Weights of a small transformer language model: MLP 768 squared ReLU, capped logits.
Each number is 500 + 25 x the weight over its row's rms, rounded and kept within 0 to 999. Layers, rows and columns count from 0. Numbers have three digits each. The size before them is the row's rms in percent of the matrix's.

# o: layer 4 attention output (transposed), 384x192, rms 0.154, rows 287, columns 0-191
# q: layer 4 attention query, 384x192, rms 0.208, rows 288-305,320-337,352-369, columns 0-191
# k: layer 4 attention key, 128x192, rms 0.194, rows 96-112, columns 0-191
o287 081:461550498504502450504510516470456542514503500494530503521498497499471480502488478555473516511470537485488474499495539494520497471469515514530496538459517488500497508517518492494448501502511537513492544485476549480475507521486502488513541473515487466480482445516515527481554460488471528525505500496526530437512468524490507486498512510487491537479544473518483511561487448503491469466533504506497518445488491497501517520502437465488551484497492521505506517475501483502521457511500462547511488523510497500507445472498491505505521491480522521495467515543519539510446493509471490533
q288 070:500504531463534506529497456463505471471489511486461523491519508495490490524516465534496499496448474452478457492472465492458494479502509480491453483506527461496510486505510521467514528505517516472511542527527554530527501479520515518517500505454517532529522495478551546538470494445504521463536494483479508508489435506526522495501481512519504461470469497514462496507513505485522517487482530526537507478503537491512492530546502517518534585488495495468514524547510522518499543504491517461519503488514533513503500519482521506452477513474509471509525481512530487504475504472506454499
q320 110:473535499510491515531521542514503502500491475509489565448535521502486516572496513468519503504526542471539480509490486460477500473504520501448500509475524488513456491470498492497533511485491497489533473501498461562544518474503528473542473454501495512496499502492495509467486462482473517517505517483488548496512478527475524512474455537528497537506500526527441489556521502484501541504503498483523516476483488483562523488477471499520533530470507481509504479469495543476516478457500542512500500480501521507460486443483469535483515533497484480480533508508509485541494488477526492502
q352 127:505531506450531491526519483496482493475526481475456535456496546513511514538499454519500485521480506447462436501472469514447524486471530533510481475520548480541478501495512523460536508488510554477502517504535512517487492483479517546525471498469499534527499491535515555528491505492475493484498484477525499508515439505507533493517465519516491476466494485553476521540506486498518493572476508505529499480477515499502509519530506514522544562478506506487502494520501515520499526481497527447500477489512525483497505518479528502492467509510442528501495491534490513499481481512532521483
k96 116:514511554414490515508498476513546531463459498480498489495486546497497503483532457524490491505490518465536469537515449507444548524460545511492507497553505495521465505504463496478519513499499505506482531504535536529447491509495554495520505520509534503531523515539527511539473478492478491497505481474491485502484457483492511528493486516486549481503529501513479477535522521522561491549473522519540506482460542497465504529545487506536497498511518508495472480485497489529491518498531511467510471502499495503475495509440510474493468506516460478519513487487494509503484515510528472500
q289 061:456464490532516512546533468519469501533470506468491543480503482524516487512483464501534528500519503486490507483474498502492517506485515452496518506488460503525466484484499510516473481487518520524507486482515456500455477553476497491536491471540526506467499482505472501479512499550497539556465476511500520475474525564478481478487504469512491535523510497502466488529505473536473540539539442488485470504497489512503530506483484494477518503460507475553486482441493473493490447499506495502485536487488468508516507515483478519524532460534506522468469492533453487516501515541501563505
q321 101:548532465520476490422468531542503458472473479515533480497508470536492461464471509477495540528543518541500505488471562493456480515515444501502502498474491539477517506513490506494468510489514506519494474514491447487529457503502517433512482446499487498485496479494457470466533489531481491514507486508489471507451543477526496511444493472538516518521516503484512490479516500497473457500542499489462499512500493501511514492498539490465498488490534502518464504497536506475488475506495466492495544486498503488439483510497479512493508497519531507438487506508513513508533535501473494498
q353 108:482541494534472478556498515500524471518501489499499525490518525491511495511503526513516528497509514469488497502541510516517489503514483483505541529465479496531486505503507496494485463476535508517521509468520471515504563511472492467513491480481482477491510476496452491410494444518487508515476516455499542479459540568504507486479485484532492510535495546514455475519492453508515538517515481504479501522509493461477519475480462485487504493456558492508506466470501498472493481449528493506530564524473475492497462515483470517521548485511507482463466465524482494533512492507515471522
k97 076:496459474507446545442459509496460499562497510489513511510507491500481496554521519460451477471515472497502514543465502494514542509524490510543500467541484526499495517545497493488549467482477460557479451482518478513519469514498514519566495470503491489540493512489516514505494508460502488524474497474446462499516479471483516545489506514529489511504525526501500476514508551492511487516538538544522562509464494482504509498488534456516503499492479549493534510449491482504491504513473473518489477485478509517508519498466515509510500515472473487507481507473478480484493549493478507503
q290 066:465456489505549507487472475527518549505446580509476515497509495513532528498465498497493536498501478500520478420541475515478536509472517474530483516558465484520513477507488507501514517511529518508532517476473499556475459522492521435547490511546527483493503488516509540477488500531523525525453501498535479484489473533483469479528544542511479507557498498508467516529482515508501511523503487486482480496492486518485493529512514501453504527486459471516486502495490474505514497501503465497529493531515516558517523504459504509474489481528513502471471478484522521494487504520487524476
q322 105:564509496510470490449500493525508507506498562441501500481525515514488545511520491466536512524530471498494518511526485504477514477528488484508501478462506516497486448500490500521540514508507500525503503536518487532545506491498453486538484521460483497507450522484461502482505492491516499515517518469474462483531531522546489478526466559512473494490447465548480502485499524468520534478463481474515504516453459523449473442498540548526474483466510489521490499534489518498486511541504490461535483524493495507510486499513483499488502476512483542523513496479502535519515503514455538510
q354 099:483517478498489496514493482511486523491489557500439565453487522498527527500477496508478523486516524490493483478529492501457479475471486465492505484512510522526493479478481499505496556498505517511564507491506493509477508520458493476515499534540493504512511464503494504483505451517519506511493529505513469517471474522517509520523521551484456531512467484502482529545546522489515541501504492428481473477531506532495516547473508509489499504449516463474501451535496481514532535489468466467509469497502543532502487483515476552520483467532481511463532480474516516454483486503494559500
k98 096:454511481465431529481517440505472517538527529505476518480527498514501497481498512522508511480562508532537472494482528505486514482480537497492514474530476531511465509510489541523494538544487523517473466487497510471499500521529527509527520523541523523509505494521527486549502528507524480499468524535512477520507518467514504505510541549489484487484506506484506498558508512484512503483490482445501490484521476545511484537506530488501472535505467498510476479534492465551523547525473497527506516521484493547482503515552526468501495514448515497512516536474542503490507520476458556496
q291 071:496426495511568514500515521529450456558466500507522475511471500519521495491486524445512503504502484504481528453471509536523500508476524492493536514466473526494489516495520484533508456478528509516463475483485459484456499551495483485499489467502483491498495514507472483481518493543538501524462509536492507459509518513508501466518488462491491554530502519482524476491479469524488529500524449503483475536502443485547505505491520505526521490487489462513477502467499510485489477557480497513508536500519559521504510459495509522529517484541509482482503494516450518510501493536494553496
q323 104:459483486521562530515559489500528481524492480488556498511531483466512494481529525507522486488519522512479506453492511470514506531461515494485490523473486501488509511503489498495489476458524491495471516498508450488497495543516510487486499481560494457492476495497437488478472498544546482505497478491506510493470527506510524483498532464527462528491515550520497489475496505508486515492561497535465507487530485445495506508517498467506484534500524487513499515492525498437482451461516524502520510480514478471504493460487513514531491458506490482472407517506434489492523503519471479498
q355 104:538488523574512497445448531498529448568456498475547467499540507490498478525488548460493497522516488520491549486480522512521520500527483494491514544487477566475489514521494488540473467492490449499490484483500427504500519523497476472528504457497475500510512522473471496450502490540495500500492456529506516492482560527527514467510499495536487511509475532480492472465518491488471530463523475517529483538505463495529475513489505480512460479499501490502525506485479493467496464535477506510486514518481497523485504464514497513511522492515533489489494502509464508478512509513464495503
k99 112:551485512550467464417422521471523442522510483437508496486486469506509505497511530456522495508508530531468510511513518485525482446501484521520500494472495533489493507488498540507503481508519526504538489496515454494505538510545454502495477483502447533519474496502475492496503488498466476494515477534530453507498490512518477503528507506519461501523473486502505507468474512470472487451510503506476531552510464518543473464470555525495506511468513500500535524523477495460516484494498517497502487528524486505493486443534479503519473499498506532487482521514510508481486475506464527519
q292 064:506461490526533517478479497521472494550454564470517475519471518494516511497484508432524543532500476529485520434525464475469535522479521502520492504509503531482481443505514509508491477475534511511507457468488475514478462522520506452494506503527481522491517500511479482453500469518546492537489515542559499469502512524461491470517523478498482536528513479490516482542495496530512507451524478483478477516500475511533509484521530508479476460500490482530466547491486486484503482506470475496510502504508503538495545479496499530514515491547529477471478499507479512493478531485489562475
q324 094:495532433526526486502533512501512524532521488484507515445569506502535492515541498477513470503517494521509493469490516492476532484498441494496486491509536511454499473472512506530505533514524521524464496481516468549474497506539501481570464513512515533507488486467478519585512500510493461500504566502471498505483520493520495490476495507524469513533488478496537512496505474503511492498510486465511501520490482535532473496483563498502553529506485520512515487479504477528510475483465499448530494498504501485486484542524525511521500489492506499486503471546509499487549524487471522564
q356 092:537544514538494522443435521500451474535480500474518481489511540508496486528496533457489504543536522534488526498522476520485503490523485478508467505480504540446474496482491470534479502513500519518544490525521463534487503544510462444496487485527484498504541531497486492443501441524496498528487493518503482488479518513498490510501457530536480535543484488463489479508478500512442522467525512451510475543495483514503507515485524509490483506481477480531496529454488488461503494514472495466517479518502481522500528452521472551519516467520521508472495521496499522505506530480489536492
k100 101:538470513536457494426451501503478498518523505441481500506498505506501474480465524460475503516489485513451510519523481515493497455500497480533510501461477529480513508493501523509459491541530529530520485493518492491453512524550436490516479478527455524480487495487516484482495484537504508502497518547524469507467491501532476490510488505525508504508472477511500492470475496465498486482501498515478485563507457536525502496477573513507497525477528506519520556512456516467494511503487504494497461558495492479490519477520465522529511464539528505511498501497524508509486531520475550549
q293 057:506520519499484466484477529501508484456502463492536496525467526512520484493483496483474517516505529515470524508470521521494487448496490504495531507443500490476495541501480489511505509492492460524508499521552488529508505516496469515488484492493490514525515503495496471504553493521427476488492521475441556502479518480539478490516453510519543499512495502505519492508492478508498513458523504514506499499544508515463546498478487523527514514515530483505539490451518494437512546493477546517462513497528498504481449488470491519529529491544459478474578475483473487521511486426518508521
q325 107:516543429487510484522463510517556479515489513567486472506470485482543492469514489497519506484483498489487455494439502518489530481504484518536516503514533517517515534496503461513477487504463508516492491494502460497480534511530520467491481520484513509483471493487471523527501472514480469458488543518498530502477519482468509512510475472524511472513512506473507509492511505529509493523558481457511519490513515521539494534469496471482534475532448475501526496429539458501510514513481537499520513460519483459517496534493517509496524549496498506482531448488484489506528488444523467546
q357 097:491511475473451505489552534542481534492521540551490468503470573528467487439520503478523521497511463481506448562491516521507515478509524474503476524453497504493456517480490516546503520521494498501490494501481523505465504506545478504515511509480515501503520505491472509503508481503519525425501554491484498501515533466512458520469512529460497476551506486489531476506495495519535512499489541469499462511480525483475558547473504522485512488535492491528506513442481481482487526496465526497475515494488490470510504523508513475511539509474494498494514480500496520508528459459507514475
k101 102:495508500485455494499512529527544529471503527574463506506524516504538487466513490502528544517482487486491447507474486490471557486493535488463523504487511508487482500473514536490542516505514498476475534500519476533438485513525481488504501496467539488448518469528470546517487487491520510448482543517510522486458519509505448521443542561503491503528505449491493491541502511543553508518470515479489494528482530540486487512488517499531504520479506480531498508488490473500518515495483543501483509482513507503502499524537509483464489511515508519462528521503497522511558489455509484505
q294 069:510497487479534480519461477509476496472487509472533459526479492495539468557477517459504499508446525512445524458521483484458500472488533508522499535536522508464488511512458510509515479471512476510517514471523475523519501494522501503463502475510446525518528510508551463490493514477467468520513515503524503491489471503485553479515475476497511506542524555470481504508495473505520517481536515491510494525506469503530493515510501499485533504505502529503514524520514490496520561483478526561525463502518526513488507459491516526520513473538484466484583494502487463493471504436542496499
q326 104:483526450483511484521509491533492520516473572570510486474521548491545455495498490518507481549485456490537465495506508511488515529511517544520500507522488509510498546477506543464480485496467454529515456513495493506522449536548496490471497465475500481498514473523487517492503508513500526475492511487491494501482565458504454515487524494500490507532496487485504486512515500486546473505509515487523472496503490544522461541513513495493491476515500521523531521463484512481518512443513485537484518474531437495518518477509539463501520495501529463478497473496505479553514476446486491495
q358 111:525538454504434488488524506547454515499514565547470492491497479497483480465505489457513461545485469491490492494531498537453515496538502527541517528516502489514468538528484497495468528504485472514490475476489514519511446531492509520521482530488461522499517446486531489491497512533484502473492540505462499556481529498509496527505507489502506505519507503526505513521480487488528449492487500512483501532473465508506482509524568443504511459514515486527539551527504503465504527465494515562488489492482465503519529501483537490504545524502513453471516501498466515507495496496510517507
k102 099:491566494466449499528491537509429514515494524537468488546495469500514481473538461477496497527476460506498487534516508538477518524536495492550472532500474492541503542575473525503465512537514497511487487477512490523534453531487516495470504530511502506526525469508523499514504493536479511512506533453446503520485523464486483502507489520521490494507488505492481501498486525518534447525509540518510507518441500508500518515521531489493492470517500542506515526498489472482503506459463514518510490518512446490513512534495545505512551522480460474508509482479487473530517478514535526493
q295 074:505526518487467466500559522533518490434522485516475496508505508502453512503449504515487464480522492474473486562488526494543483493491468478497526511470558461492525573487496486480500513511481467475491509510496506490494534499496525529513476490464497485505535472476510503521530493517446473481501496474463529528499454508525505478513447486505540483501489521465536513521507492475507514524472493518486503453521508473497529520479479513570487545469507502504491486491515515487491511514513517504452503514490481476512420523503511484469508479481471488514562467501524504516479468529516475489
q327 095:521517526496453514475443474503479488461488527497529466490424526487471489498519504497514540470451514486439489512510484517474540489513491512488526545465483535531469494469544469529517476534479470499484523466478521465459538508501519536513503528518531468490547513499526502492495501486482488508524477518531538451525504533489507484483549464505540493513502511472503470493540478507523498506535543509532485475514524509494510545492481489483497500525491488528487542499509506475472520500488525549517535456501492555490500517513504474516546507470508530502537489485496473515508463509523469493
q359 090:462517511447514484575579517549464504454526517544479476540443480503482510487539489507512488479440514502450480502502484488511506522481504512514496489504530453517538497488502481505534527515515491499466506502481528501493485497500538548483510498472513522484497480529499486532506540487489497461488484503507520491533506484489464488526522449462500486481524514501546502496515483501544501525459492498485510455498526513492509536522469471503497518514461491486448493514512511485493509547515527534462535493470460503523457531482547474494502504520488493489505440490497487512490482490539475509
k103 093:449498517449509508535586493528498509456458526579489471540470495480521519476551494512529510494447510483502491519516494501479506534505483499474488472499533485523483530500518496455521487478484496505495524500498504506509455506489542488508485511505540516472519493498515525508495487481515535493471500446479542456506487505469520501455527508505520518482518479503486487518520509527530521536488498524491475482494569472512530531513441488518489491506458506491470460458486489504505527498527490546461535477498503501483495513455534469492530483500479464473503461482487514525523517500528465507
q296 068:547577509517480513544537543491523433480497539509506526445519470491515529470500483528486496503502523498481495529483495514521513489518462497491502467477474518488525515480505494535504509502508500475518498497504494424458546504510526513469477499482536560472525514502445533532485532468535490490508493504453479532502511507522515502522484466515507501467497515509465508511510469542502488494473522487457502504484512486501488505477544516514545464523513473527504497504509510465497496486535503525491537473528521465518534476541506501564477512460452487533482518498494514506497485465521510535
q328 093:464532519480558480512494460477542478490516507527515455540432516530542473492468519487452509485494475499503517475493472473557491507513519534531526510552494501491519501499529511484489511492478453507497458486505453466509544496514494490448497519518486533515501475538526469476516503493468474524458485526513532492487474483480518505512491515479512498513531505505531485527496529524469512473520490471527507522517526493508468537488496496480483475501510546456526442472522476523485506447511470521464546530520512493514510527493517475471505491465500481488510514502448495552497511463530524505
q360 097:441422531491521502520502497490496495481465522506515491466480504498519507477460514489487500458472482499470495512493455494481487493504505508528525494478539506506454559478477475471521497507468485458490450495549527443471499511507502510430521575532532525518517501496502500528497514462508481520509497523479509509471468538535513476516534488502522477497487509527539500535523497532477495517528502472503540461526530445495495553484494526491484505478492525464498514514492541536465510451529477522505537504504503471504493481510499476471491499470491483475518493530505508546483500471514489523
k104 084:476480457462510483496503520487481489549496542553459495500496484483531532472516483445505506465477482490511501521506482495507479526502524492502451529504534547516470560508487523497494498509485493466491465507567490519497514512496485493445523558499517489498559466499517535528479510482491500504472490501468508473478519517510481479491564540494492519507504471470499507519485520520472536488532527446508517480518500478503465515505481525511495482497482546464480526486489498530512502471474516531477535557523493464495464505505508449480499490472485483471520504528473526556523501472486547496
q297 074:491452494531553534482477484490499502536466474488520491480517484471478492534503533509552518470504545525537499491464507496511514514500543524463474496494484552485484464483512484518501497482496497501485455549518475489492509486514464475521514476535520505493466537507498536496443527490524516515498446487503433458506520486486508482503515543472460497467488502497500488465498497509494497468521481456525487512530484459554498500533497505491481471486481463470492492510491496547480433518504470483486477540494489491537519478515469526473438470500540509491439506491503494516523485507481492515
q329 090:505473477512585526507477541454521438538519488451512491508494491512540510532484503520480463492516532537460557431500529480479520483474517478510513501536494518489507505508534519488536523499479516475491532478533492518506509542504511470505503493488452516480469482481464525517523481523495480516510506483487482546490501515467562472516487524491469487492471526537514496477501496504501530489530500506485525507493468514470452487506512561519509507466511513476487460528448497509502531503501501476503504552503550458479475490515520511517508501524481504513466511515480556484528491518495517525
q361 093:510458538517518506431455520447473481532481486511482474480561531520461510509503571510471499503528526522524503518473481519496497501546480495485446527479499517468463511515485527516476522501478490506512486526524469502523513516505454456492491505481493536525540543470496536485469482503474493529485483516485465480472508524491503472515484529516488476519473480483455494521485494494429516449524523473520506521519482466491500500475512499468475497476531497495493513487456544515461458494491478449504464526496475472492528456492502522492495476487515504479503535495493506501504523484451513533
k105 109:525488528507501487420442491467528463526526474484475493497495500522472504508487556443492505471516505490483531501508501491537496485523468502530481502486504533487478516521482528510473510558501474486513467491519482524490539528536443501515513497496444525461508475477486486486496494512491495537485488522511483481509493500521512496525509513510492514535497482484509499463460522454466499436520496498467503535543444493489480486488533495523514499458532518526512549537442534509498483511483524489504491555517483496495492447539501465506478487507531497505490506528529524523491502485455529545
q298 087:550526494535498504467524545500521461522522473479488470474504493489514553501492491491518446519547546480494526522494490514548501466518465547444518497491498517493496484499539493548510455459502483508514491517539497481494526492512474508494505461466507532469494520494525519471479474505484519462504466508510500539490519489466495501509436469492496548477493500472490510521514488507503522487490499489537462513496479513502510497499516498582531493481516474515530481531508452481494450509467521534513541500504501483468532463551471532542522509474480509513507472500495541514524504533520536513
q330 088:515555494495477506522484541575535474477521540520488505522528537468511484495558483532494497503442488496482512483513491553473512503498496517504565500525525480523487570487541468493526522488458493481523523464527559510475503508509515491511480504511516486487498525504475519513533494520436478477493488556489517472481498503457494477488469486455503522516534489494486493501552509518501499543525513525509469485507533502474510543507511495469562489519463462495491534507479500496542507493495503500528536520492524530495465492502521498509523539499489489492499495465468518474491472505514468487
q362 089:506518519472474485486500489478518454421510529523487476514514524493567478437527484547518543522484474464496488508480487510483505463494506558483497508477524480516537486523504516482489490455518477531500566481472544479527494471494528501512442535506540491509476469507507494518484512465526491485483509505514528486499513488433485535512513476476477529518499496518478537526521505506497464498508535508514455488512535506505514441507495466479500534501522498501499497515519455489534558489509489492486479486497514504515495470551514509512516486465493498477514490457470469488558504488504504525
k106 095:463567514520448491515501475495465521477491500547516506507519483532542510492499519571510510528496453522480467525491516497469486461526478515489503470524535471509519438518513520474498519453503537529501495479463504498526498508476491505484466484542508509459493476500467493496493533538489504466455511463510508517514518502482499515500492521517461520495522484548492507538464470483549513523467494533514484476511517533501512492518510494468479497527461495550502452475536467499512554525516481467477513486492501499515514520540524515514538531492455521477512487489490480468511492526497522438
q299 106:492460479483493492481497492491485518555500491508490509482505510481470513504534500498496537488549511510540505499455505481557485523493503497485517493503498536527498507479480482518480458501494504472455455508517527465510533490514476500506549448494512477494455526502478503489493521469552482536495459464524446477530519492520464532492537502483471483487507483502498493465528531535468519493522511468483495525503481482530468451496524475504474470469465479474456479512513496526470419521490427501511503540461482508529511519498500478505449471475531517501482511517504505505497469530449502519
q331 097:474495503519520523507457553467503511534514464442458528472519468516485499525482505543480475505498532540540518495477535493510475519444530506484499491536551502471492490475504537477496530486527507520479449484494513514510519528475466514533488460507480502515466485486545494509517519503500496514482465455496434500493475498508515500517464498481484550503514477511494486461485543497445530512490460527503508527502473533472493467487496553509506517494502496449508460523494539525510505480471498462489461497485530484502535532466496507517478503520507496535517535488554520446509496487505488527
q363 089:515509506526490531439460436408461452565497472441468537506560510505485475523483497494507490522526508505536498502493514516508512484454505467475484487506489524498488495498520499490495440489509498512521515475504510495513531514490486470534485519494486467557459509504523506513481506505520503543507471483496473499516501499531536535518485522508479504466495467512463499458492528470484530470521527477533503536486464503498494472493502498535467485496509475491523495502497535494512500551530488517553482515499539497452508492470504507552503477496481523538493537491479497501517478527465516490
k107 093:517530464512479516485464468484469508540525464432489496470541510476480506487481509492510440517496498554505521507513558510518476468486523511513488497513463527464487468510490513490503478509511530511500441522491524501487515518511448503540489504517440505544483515461493482519495469499499505488503507490488471517507523509517505493531489501530436491469477489534509518464473529462470494472493526521475536537494433507524452500453532471478490529499482465538513513515472517498464482509510510502526470564526496521508516509525473493546504478504471500515486510494514507478494505542473545503
q300 088:492584475523478511501523544562482487503529537516480508510496483537517485472499493504550468528453491491491503504498505516490506469507489490514445513518495458525494467518509543527498475494513513530515538464480478526459456503508483502513483508476504534503503454459495493543498436510550556459520545471515518511472520483480461492482501448481493517508524469502516507544486502512521487539509489533491512474464503535492544508487490528464511502546517473529514519465493487503498514488498549498557522480504475480474491506515513488508567509495490516501504486485489505529487474495511521507
q332 074:487496461529470489514584560558471523507531529530518502480563513521476481470519451460537478534501506492488488514492523503481521537498453521494508504518499520519483525515547461523502517512518508491537497511533488499490458508539491511570503483478470501555483520462493524479511511486531476527517476501514491499527489508532466508446482488493476492523501473507537514475509468504535534525480477537517512471511504513477500489514520445453516543518492470500495507496510500509495516495513491506499519512515479454510485460508550477476513504484526486492538537462513493520501514525529511489
q364 068:496514453504499510553507549558483492530522500522532504499533562525490480454509491489494508467477468468493491480466522521477497521491483518491452516469470507492478552471510507508481485487504502482511526465470533521469527468494479475514444493516507506528544490486455489503510453475494507479489502478522496506510542479482448567505543470464476538509499524513553491445465504505471507510493491529505502513476509516459484509504505522465475545538494511490470488527520470495461506440513527499499479505499506504504503502476511486509483443445474479513485523499500510536495506479468514493
k108 137:460440480491583559553526504481502485526457461492547463485491494499492511496483511510491526467502500503512475492499481495506479543497485488459467496516538504499483522472507475476522489478474483472471501536516503472483513480488541480476544520512534510514523497497483500496478503438514491538460461487503525474483440506497542493484540485512533504479526525506502498510531488502485522515506510491504504454514517475498482503524416501503477500491471506446474487465500516551489513536552491518496535505523515525460486493445504468480490487460508488512504509527478492509482526494506471495
q301 105:533496513451476529489513516512498482530536508476511476469480498499494503535488499480480452550529536488475522536553500469505496493532458533487548516491488533495515484490479491516494493503481509512511456466516514500511551535499511503462517480495473524483541478523511479515508515512454454499474467515531517547503525511552536528510491474505484555516490500464474510505502482502501495484522523499508465523531467529537478505503535465539497463478470508503506454527501456475498495511458502518450490496518563493504510497523485493551525508503499445498559505486539539485472502524501529500
q333 095:491561507491485513522512480559529495476515559575477487530473485523494467517558486478500504481469501490507498489494507526493547474510486507537535539487463482512483453465515507529492479512472489528476485481462492500509505516479537504508487511528540490502495466516517482527494508493471507439511533524492543530510532447482463492527529507492509516541520496496514481508476534531520490499505519505499482503512529530531519527506503495487485465551490484471506514496495436470474505457465516521461513492482489521490538542488519470499524538464530487466500460468479513530496474466507481507
q365 101:449521471459496502541562503533502502455510562538480509530466465471527468467511453468550506533472507488473467519526487489472540492453500526538505505485522486521524470506491507473526520502518504522478485516507536498501492492488544494471523543489539493532488484514508490532491530486527510466524499524496523525507517478512466499514544503462495498493498481521523498507483489516575484547498503513503480461484521540483523496523468477503499497525486509525507498494508500488531532484493501539482540467509486484512490527516522478496540564521495460468508434495482488496493489500556487500
k109 107:466449494434556483530507469483548476487441501498511529499489502503513508508513468516497498475499516496532506472488468489469477533467522499469495454494495509510506521472506454487507482471502472461511507548524521460503519494472531477452533523511538490495524531517527524518452517472518514507509480490504536472498475517468504492502521484473530480449506517503493484520522491537491538532510476473550497449525558471496524531528425508510492523495469504456491463486522491549494498533521505485479516486518541488479498499465504540484478477495489516500510496500470519521499505492518453493
q302 115:492487478533490499477490547469471540460543508453490506462508477523515506481466497481512499472512495528481486531469502541480502454492519471447506491466487514528542522505493508563502519517460496541488511493479471471520472487552485528533483537484483483514512478457501508495494474497486526486455563455471475513477495491523490457488503505524550487497531510520527477475504515506488498522542467553496513524513482467507474537506483474529525530522512497517507510488490539489523505530507500483499518501500496498529489526504475468511495497476486468447453508501461436460495493555499494522
q334 093:495463516526497526463508487494514475512506488439497479529496526540509475471458501514536554464479485514474533498491499485495488484455445479462567515473470539514486463536479508558483499518494470482494517487458507512507465491498506491528487553508472482507512461469525549447495530472510529433473486504465497493479512509489508472485504523503516450505503480520464532516484477508468469521490486466522539504472498502514475518523527511527492518520539518512510501494468524463501535497526502509488491512503521557534512510483492494498527518505547528496463530482531497516522471494521505534
q366 084:499463488515501526517475532484534486460554505494489485484501493506530493480471499519490498510443481531464504486484459513548515467531537481527514485466524477500514553531557485512506498462509484493499543543514524521459522465494508508452535513548526555488483516505461481468501499510479527479481517485509508527510459527495504544500462483535490499497504490496470508467524513483472535511484518499471534492477499505514516487495508480494474490519516512548480522455472506471516474464470525483481455497524502441478473494501518484493497521505544478450477532500502432480542499517494498469
k110 097:503452507509484470451490499495484483462509504493532485490502539495492506516499512480502496485500522481464507508459444518488520461492536501477524530460519466517470555506474495521450502515493483508514472517473524504498482477511521489549485465474514549503517506490498535520510504466474552499504516556525504482514502546504518483504494499503525448491513522500451488490516492464476459506511469463434526509507523512487482526466537473466481461518524464565492503517532502471492494523494461454510483487512506509504512514433462469506477518497499451459520527494514467488473504514525498538
q303 116:495478481490458515502491495496463499501464470494484433549496550463493502520511509528543472502469508515519511518525475487540508518493496498482495490481517512545431542513485502476508464512473496493537557501521506466521491503507479521505538540490500464516502455503470496459520506525504498496497487489538510454510491447459507484511516515456537563520464504509518468494474497522522489510477512456500527500484511503494490487533487457477504503527543499490465442520523454509488464466536461529531497487511531497470476493534483515520505462543469476488495513499492543521513517473495523491
q335 095:533552476502505437496490452520498459542492497471516527504501528494524477494538506532510513500491477517439486548513472448514486514495464524478506471454481493522513530500496516502496530486458481500509480480499514504533494500478511538518522482488441499514552458532508487456514495484470477518488515537504505450514521513510509453505499499549476477472544471487509477503510485525469473506511520473518483451504530510477504539514480500488500468532485481503493535511470452449511519479484471470547515493477482507520507489476525453519482487519440501469519518516514482515470500488477494545
q367 094:470492483472500497485453476510474487546476492505449535485500509480462526503520521502467492488488472518504536530512458480472499505475512498516550503491544504508513557550465480512491529550507502542496505451494483489504488522489494497525497513495481469454527453514487509503466504469482545492490498491527478500527495465491500465487518489537497554571498514489540485550507534509469527521537513433500512495513494488510505523511529477537519472565511439500445500524499500477498482524494524488480512500513481507478517485486524530480461497488487490500469497503514469522450531531503512495
k111 096:489522498478475484525533516517483451483492487500470508462491501482452516501471534481476471483526495527483496541510498456438504504478509511547518477535498536502529492500509534522487544504457546493495492472507492493517521500499521516491534497498505440469526454495485492514483519452524507521460517480491519519506520464468507469492549496541487531494515473493508468493494492517499478498540500529500501516539469482496506529547510499545515503523495500513493513469483509490518538519514515487550506531497531512518529503523501531488508435461407544471462518536523477524487505509483482540
q304 104:531496521516502492516491554492501492509504509496537497503487499496483534473503502465535503486469461535520486481510550454516525512522538483464439478501486482562467507542499473517473507514515477481512488482495512508489495456503515494492535513490497555512536491511540462508480538482475478533491535461453535511538538524531492483479462502500519475485484519492506464489467482514495481497542507530484486483506525493502548537518535520479481500495462479490499497499475529500512468509513532515502544499471488469512493528538510475526496513473509469538473510493518436489476513416466490548
q336 093:529557506526499528453494504500542466519507543465472547526466504517501485472521546498518497452510510462504499497454541500464551529493473470550524504513496507532502513472533481497479524558470520480512489509514525532489503482503536496502515524498484534559509507476518522508505498516512524456559544498522499491458484473477508530513423562530497477524535491507471520493526512492492499517532494475491502534500531495450481478505495465493534490490524500496475500488494506500492478487453523488490490504504539525506509489491469518484502512504456530483496509502508519460549489459515483514
q368 093:425487504518576521521527491510476461482535500506495497450483493510464502506533471488533473485506529520485508552499447487535490513477537491509516540514479512501535497514439507514504484487496474497524441449515506507454504503546528543533477477516519537516565438495498497499478493515502482526496494489499479517519508522516508484480510531474507476487499496515519511482503483524498508487519463493542486511502505531489491546551490532491495502515503495515503471543443479527491528523503483482481514478495494492503452522531502506459498520490497498502514467515478489534507467516544543454
k112 095:529530474539494491485486516459566533499484517503488485476497454496511513522464483478553496509492468514524463470511478490495552495470494515477473503518553497492485518521470507490511468517460489503514479504480504506517496476518512511477508478509484485493515472522536516570493511518474485522466502508560510560481476524510513493478447540469470491538509528483488441526507492455483504503535498498480536509518463503506496491461501492493475484482534512485484484453460492478525533435492529526484551512501426481501498536509472481494511472485508522487503522536499511513541495512512474505
q305 116:480516550495474495512524502536479484459514506523513522516502494464466479515543474474485504527497464506501543478520543489479439488518509530531446528495546493528506519508488494494468514491537512515489519480489526498513443549504491529511527486486555469515538504521537505472535507489450504490521493463466527474530503463495497501460513507494518509493491478496508490521510485502526454498458476540469490499520499482488506524572475509518506483528488495478477502529524518431530487472496506515497470491477508546468474521510491461495487570542480474515546502492491496540514516502495482507
q337 099:505530503491492514516530534517527490545495510535513464520533539476478511519452504500475501519465497455524545476512498486493512526461494524495483516519495508509476488473486535493523530471552487530488522519524502469446443579504451498519465503477520472549472500476518494474496522500552552544516478492498504489516475528521475531487528517482535518506494479524501524529472519508540536470493513524474491509447522476525507501496502506536499496489492486513469502513476448506514518485497502533508503503533472517494545506517526472494498475517532483498489530497519513547550515506504459560
q369 089:481523483556508465450505481489531511458518546531506514536498491487456528494454505551541538547471503471562525500507488509511472496508517543512481497508489476527444525536500482513514487532494449514497488500507551502537451520503513487519487502509471479510497522494518506474470544453471521490499529488481485496530505527440480512477486494484479506555504527527517506492507505525525493508479479480518466518508512524499509475513516531506491440513556506488528496497517552492520462513514499503464493537500499532513494558512508506482474524503494494495516533464561536511499516500500501481